Each number is 50 + 12 x the weight over the matrix's rms, rounded and kept within 0 to 99. Layers, rows and columns count from 0.

# layer 11 MLP up, 2560x640, rms 0.052, rows 678-703, columns 384-447
65 37 42 35 53 74 57 55 53 34 59 59 69 55 60 57 39 62 76 36 27 44 63 53 38 60 53 46 44 75 12 34 42 73 59 60 52 33 39 48 41 46 68 73 46 38 63 32 52 86 44 29 59 46 61 44 48 58 47 55 45 46 62 59
47 40 42 40 69 49 44 57 59 50 43 14 47 62 65 35 50 64 57 44 60 48 56 30 40 34 49 37 38 62 49 47 46 47 46 67 44 35 80 35 48 53 33 45 38 37 56 60 30 58 26 48 56 47 55 47 56 61 56 17 45 22 81 30
56 54 60 57 47 36 63 64 65 56 61 60 35 31 59 72 36 47 48 58 57 71 56 27 58 36 49 40 54 43 65 63 76 32 36 39 63 39 48 43 61 35 31 82 33 52 52 59 29 42 42 29 53 52 55 72 50 45 52 67 58 48 49 46
45 53 46 44 35 46 45 44 33 58 36 61 41 35 44 40 50 47 51 77 62 51 57 61 42 60 54 66 37 39 48 60 58 37 62 52 49 50 56 42 43 49 38 25 49 40 52 52 29 73 55 58 59 61 53 47 64 55 32 45 40 52 38 41
34 40 71 56 52 74 50 43 19 49 37 55 60 47 46 42 56 51 38 48 40 56 51 70 47 42 74 43 41 55 55 49 35 67 45 55 49 51 36 56 49 54 52 74 51 70 50 58 50 45 63 56 70 54 73 42 59 30 49 55 53 41 44 28
73 44 48 66 56 56 58 52 41 34 30 47 50 63 54 60 57 65 73 45 66 48 75 58 29 61 40 45 72 75 42 50 42 75 55 62 45 34 45 68 41 35 46 53 60 50 64 52 49 51 53 75 62 72 48 47 63 45 24 38 62 42 58 57
57 52 33 60 50 57 50 78 37 34 58 46 49 62 68 55 62 40 55 67 36 62 47 59 55 57 55 50 38 60 34 63 71 56 53 57 41 29 50 77 53 48 52 58 70 60 37 40 33 72 41 40 47 66 49 37 46 56 41 53 53 51 32 62
36 45 44 35 33 63 65 64 53 44 54 42 56 44 36 42 63 43 53 38 32 60 56 64 36 60 45 40 47 59 56 53 43 66 48 42 50 51 37 65 49 47 51 69 37 41 55 49 49 59 49 59 30 37 38 58 62 58 44 43 55 61 66 54
58 49 44 28 48 61 44 55 59 56 44 57 61 51 61 63 52 54 43 57 49 68 42 48 65 53 53 31 50 61 49 25 61 41 52 76 82 47 42 38 43 70 63 57 65 41 48 44 45 64 63 40 66 37 49 57 64 60 28 52 48 37 31 42
28 60 50 38 43 47 40 46 57 50 43 58 59 53 51 37 74 65 58 29 46 55 62 55 62 51 60 68 36 42 61 41 38 44 40 66 41 46 52 64 17 64 59 38 60 57 63 49 49 28 40 63 46 52 28 49 45 41 60 35 59 54 51 44
50 47 61 38 43 68 65 50 63 58 52 54 39 44 51 55 61 62 50 48 43 69 39 48 60 51 51 32 60 47 36 52 30 48 51 35 50 73 59 64 43 60 68 48 52 45 44 66 49 57 11 42 40 40 34 57 45 18 58 63 54 41 48 47
46 41 68 32 34 51 60 38 35 73 52 38 31 51 42 48 45 29 62 40 36 38 65 28 56 22 50 40 77 39 41 66 48 54 66 61 26 43 71 45 41 29 58 59 46 49 54 47 56 56 19 55 43 36 62 55 36 63 35 60 63 42 50 55
46 47 61 51 25 70 43 53 40 58 65 56 35 23 27 52 34 53 77 46 44 50 46 39 38 50 61 44 44 72 69 52 45 49 40 33 39 54 46 47 45 46 71 54 39 51 53 51 59 38 60 53 67 50 48 65 60 73 52 55 55 46 48 39
63 51 41 60 66 51 59 53 60 53 49 44 66 47 39 41 53 48 40 56 31 60 47 56 36 60 36 63 41 69 69 55 57 38 69 40 58 62 41 66 56 51 32 57 49 56 48 38 49 38 37 61 61 29 40 40 68 57 43 47 53 45 48 34
40 47 32 59 52 59 64 62 51 36 50 37 45 49 07 40 63 67 45 48 43 52 59 51 52 52 43 53 42 61 48 42 43 63 41 32 63 26 47 48 50 47 43 28 65 49 55 55 46 51 52 56 57 20 49 45 65 48 56 41 46 60 70 33
42 49 28 52 58 47 78 73 37 52 27 60 35 55 60 47 49 62 65 48 58 59 51 54 54 59 48 63 52 54 35 61 56 52 55 39 38 29 49 50 58 41 36 29 53 40 64 54 56 47 40 52 56 38 44 45 64 37 38 44 39 24 50 53
54 40 72 45 56 62 36 63 22 39 55 27 24 47 71 53 69 52 50 44 50 50 46 47 31 65 40 45 62 34 35 69 47 26 52 50 55 45 62 53 36 35 44 41 79 46 57 72 51 42 51 47 53 77 62 38 44 42 62 51 53 40 60 39
54 48 36 51 31 50 59 33 49 60 37 26 59 44 51 51 26 56 35 51 52 48 45 61 46 72 37 62 71 56 60 65 45 52 29 62 42 54 68 53 71 57 42 41 67 48 48 52 36 59 38 51 50 41 37 51 43 57 44 35 34 55 26 61
60 61 69 50 33 56 45 64 64 56 50 46 60 60 70 54 63 65 81 65 58 72 28 57 45 66 56 50 44 69 65 47 32 61 55 47 50 51 60 44 51 42 37 37 53 36 61 55 65 47 54 51 44 41 54 78 54 43 65 54 37 31 53 73
60 52 53 31 70 49 42 35 61 17 62 48 57 44 52 67 53 47 55 45 67 57 63 58 51 27 34 42 51 45 41 42 46 37 36 35 28 61 44 39 54 41 61 56 56 74 55 55 37 50 62 24 53 38 48 42 52 52 32 66 40 63 39 52
43 42 51 36 47 30 55 42 61 38 48 48 28 29 53 60 57 55 47 51 55 73 62 60 67 60 85 45 38 53 54 46 46 65 36 53 65 40 46 33 28 52 33 38 40 51 60 50 53 41 55 48 78 35 52 47 45 20 62 62 43 29 34 56
51 47 70 38 31 68 38 57 55 44 62 41 52 52 59 40 44 47 47 53 44 63 56 59 49 49 49 28 52 55 51 64 49 49 62 34 67 64 54 45 65 41 34 40 33 60 53 59 52 45 44 37 40 76 33 42 47 38 39 61 59 47 44 69
21 40 51 48 73 81 51 42 65 43 72 47 68 35 53 31 60 43 51 59 67 36 82 48 49 29 56 33 37 45 53 43 67 34 63 28 48 49 33 38 59 47 52 72 30 58 47 35 35 43 62 52 60 62 51 33 67 60 49 56 41 45 49 27
57 55 37 64 62 53 44 61 62 57 60 48 25 47 57 45 54 52 55 34 46 56 49 37 52 44 64 42 42 53 51 48 63 46 53 61 32 57 62 74 38 27 65 50 63 68 49 61 30 53 36 41 37 64 53 50 55 34 46 48 58 51 56 44
63 37 61 46 50 50 61 67 38 36 58 33 36 41 56 55 50 22 62 54 62 58 71 67 42 29 58 49 84 61 54 55 37 51 74 60 52 61 37 56 50 51 38 46 65 49 47 44 41 35 37 42 56 66 47 45 57 65 51 57 54 47 55 63
64 60 45 60 61 39 39 54 51 47 49 42 65 42 47 39 42 49 50 66 34 51 26 45 30 53 48 43 54 68 48 52 57 72 52 57 66 67 26 51 56 53 54 41 42 35 35 43 57 50 47 43 50 32 47 25 54 36 46 39 70 52 72 34
# layer 11 MLP down (transposed), 2560x640, rms 0.0581, rows 678-702, columns 384-447
55 48 62 37 25 61 61 44 34 42 48 65 55 52 53 51 58 64 60 41 67 33 48 37 36 56 31 48 51 30 44 78 61 47 46 46 30 32 63 57 69 51 48 56 60 52 58 46 53 70 60 38 28 42 42 60 47 48 53 14 79 44 64 41
49 71 40 48 63 53 51 39 23 76 49 57 66 55 59 26 46 40 75 36 43 55 33 47 37 77 33 63 60 62 39 48 48 65 52 63 53 45 66 42 59 52 39 75 38 59 40 46 53 52 29 60 45 50 85 70 46 60 22 51 37 56 45 38
38 45 51 51 63 53 59 54 33 36 56 33 59 60 56 43 48 62 51 59 49 38 53 46 46 27 44 58 55 61 56 61 49 45 71 55 64 49 55 47 51 52 73 35 64 89 65 55 46 60 40 69 23 47 62 58 70 52 33 33 62 83 45 43
31 52 60 51 46 46 67 31 49 49 56 48 58 53 57 48 46 50 42 30 53 65 76 56 39 44 32 40 63 55 65 63 49 63 56 43 65 40 72 41 59 56 74 58 35 48 49 71 50 30 62 52 52 42 39 40 23 31 59 34 50 48 48 44
36 58 50 53 54 43 25 67 64 54 39 41 46 49 56 51 61 46 32 51 35 49 52 43 26 65 49 47 41 47 42 73 62 50 51 43 49 51 69 45 38 44 56 67 40 39 23 40 59 53 34 50 71 51 44 39 54 39 32 59 62 65 37 58
59 48 42 57 62 42 49 50 45 19 52 51 48 41 57 51 38 26 55 76 49 41 59 22 61 38 47 49 45 45 49 35 55 46 61 39 50 35 41 44 56 46 48 40 48 54 46 53 48 54 44 35 79 49 58 49 65 33 47 46 50 53 44 25
52 58 67 38 73 59 41 47 43 70 55 50 56 56 24 59 42 41 44 73 43 44 58 47 42 48 58 53 59 52 40 39 37 65 50 54 52 51 52 49 57 48 41 65 55 40 62 65 54 56 21 58 28 43 65 42 50 38 36 38 53 38 45 46
53 45 39 35 62 32 30 48 61 71 58 51 46 49 48 40 65 58 41 47 57 52 64 13 39 45 52 34 57 49 49 29 52 28 29 50 50 44 49 35 54 29 57 51 30 49 38 52 72 60 61 63 58 44 59 50 40 41 55 66 47 70 51 54
50 31 45 69 52 16 60 49 75 55 54 52 66 57 18 14 38 47 76 43 44 47 55 66 56 35 51 36 29 49 42 58 16 38 61 40 46 57 60 42 65 51 68 67 55 50 46 28 33 60 34 56 67 39 49 26 34 43 18 63 24 60 44 54
62 59 56 48 58 28 49 47 26 35 55 43 46 49 44 44 55 52 44 51 77 40 22 43 20 45 25 52 59 32 40 41 48 36 66 63 37 43 40 44 63 38 58 40 56 49 53 48 55 59 39 40 45 49 72 55 70 59 64 75 62 52 43 44
59 56 68 57 39 64 47 46 50 48 39 43 41 49 53 50 55 41 42 45 39 38 43 48 43 39 46 50 46 66 50 62 49 46 59 49 31 46 65 48 56 42 30 58 36 44 33 52 61 36 10 47 58 61 44 47 55 60 42 34 46 41 28 51
50 61 43 42 55 43 57 74 52 50 33 66 66 66 59 57 63 60 52 48 53 34 62 47 57 80 30 35 39 53 66 47 40 50 65 36 40 27 43 45 57 77 53 44 39 74 53 75 54 47 45 61 54 47 58 44 56 60 55 66 69 66 58 41
60 62 46 68 59 56 49 47 62 42 46 29 56 50 40 56 57 53 56 55 31 53 63 53 42 53 49 57 62 64 71 68 48 59 55 48 41 35 56 56 48 51 75 37 43 47 68 63 64 41 64 66 57 48 43 47 58 56 73 39 39 70 39 43
93 37 67 51 35 61 63 56 40 40 52 56 62 42 62 38 67 46 65 53 59 61 44 40 60 40 52 53 35 28 55 59 47 47 57 52 23 55 54 13 51 38 55 62 54 33 74 34 41 36 72 31 36 58 45 49 40 29 50 48 35 51 42 53
74 82 58 52 41 53 45 29 46 60 52 44 66 35 44 46 59 49 34 58 31 52 50 40 49 40 66 52 49 47 63 49 59 45 46 61 44 42 56 54 49 61 36 59 41 52 42 58 31 28 51 51 56 58 44 54 20 41 45 50 41 61 47 49
31 66 41 22 59 52 44 27 56 49 47 59 58 38 41 42 46 44 19 54 53 55 63 33 53 51 39 63 25 70 62 36 68 46 61 60 52 45 54 56 71 54 48 33 35 59 29 31 42 44 50 48 50 58 49 61 62 52 52 48 45 45 58 37
52 67 68 86 48 57 52 38 39 62 58 49 50 39 30 44 47 50 67 71 59 29 67 35 38 55 30 56 43 49 65 47 26 59 52 68 51 00 58 49 74 57 75 46 48 43 50 32 46 55 85 50 60 42 46 88 71 56 41 44 34 54 42 31
66 40 48 40 41 43 28 40 55 43 33 46 46 55 49 53 46 41 57 56 64 47 46 51 53 37 53 51 64 32 33 60 67 53 73 43 47 37 53 47 53 41 53 53 29 36 40 58 63 45 50 53 73 35 58 31 69 56 47 60 32 63 49 59
41 40 63 61 48 54 52 44 43 44 53 53 43 60 56 35 43 67 41 58 38 28 52 47 26 47 72 58 67 46 52 64 48 37 51 40 51 38 21 56 61 53 49 41 65 70 52 46 43 43 72 47 48 43 41 50 61 59 66 40 57 66 73 45
65 36 51 26 45 58 40 60 46 47 55 31 31 53 47 44 36 18 53 51 46 61 39 30 77 57 31 53 31 31 25 45 33 31 51 47 45 45 58 38 56 45 60 67 59 43 38 56 65 34 49 44 38 53 53 50 40 50 46 22 68 39 46 45
53 56 47 41 42 68 79 49 66 49 55 34 39 52 46 31 70 49 38 58 33 26 55 52 59 40 57 48 63 50 42 51 49 61 35 36 38 36 57 48 56 69 47 59 53 41 46 83 42 45 39 41 72 57 56 67 58 75 47 66 64 53 57 55
42 49 42 45 44 56 41 67 44 28 54 32 45 61 46 43 44 43 64 61 49 30 41 59 47 36 53 60 58 46 42 46 62 53 52 61 48 49 79 41 46 47 47 55 59 47 73 56 54 58 61 52 63 50 34 29 36 58 67 48 44 56 67 60
40 56 57 47 35 58 48 53 45 48 41 55 58 31 51 73 43 57 43 60 28 45 40 31 53 52 58 51 61 44 59 44 52 39 33 55 59 51 52 50 37 45 39 26 37 68 31 28 42 54 55 60 50 64 34 50 59 34 46 60 39 47 47 55
62 44 30 54 56 54 38 35 42 47 45 61 75 49 33 62 38 65 60 50 55 46 44 56 53 34 41 20 61 46 53 59 35 46 49 42 46 44 60 51 28 55 48 31 65 63 43 58 53 45 66 48 55 66 61 44 40 54 72 54 60 50 35 38
58 79 51 49 45 38 35 48 60 45 32 34 49 67 78 45 53 23 46 42 44 41 63 37 53 25 44 59 58 48 35 61 32 57 54 46 40 50 43 63 58 31 56 33 49 73 41 56 77 26 73 51 51 64 54 54 60 51 30 47 39 25 51 33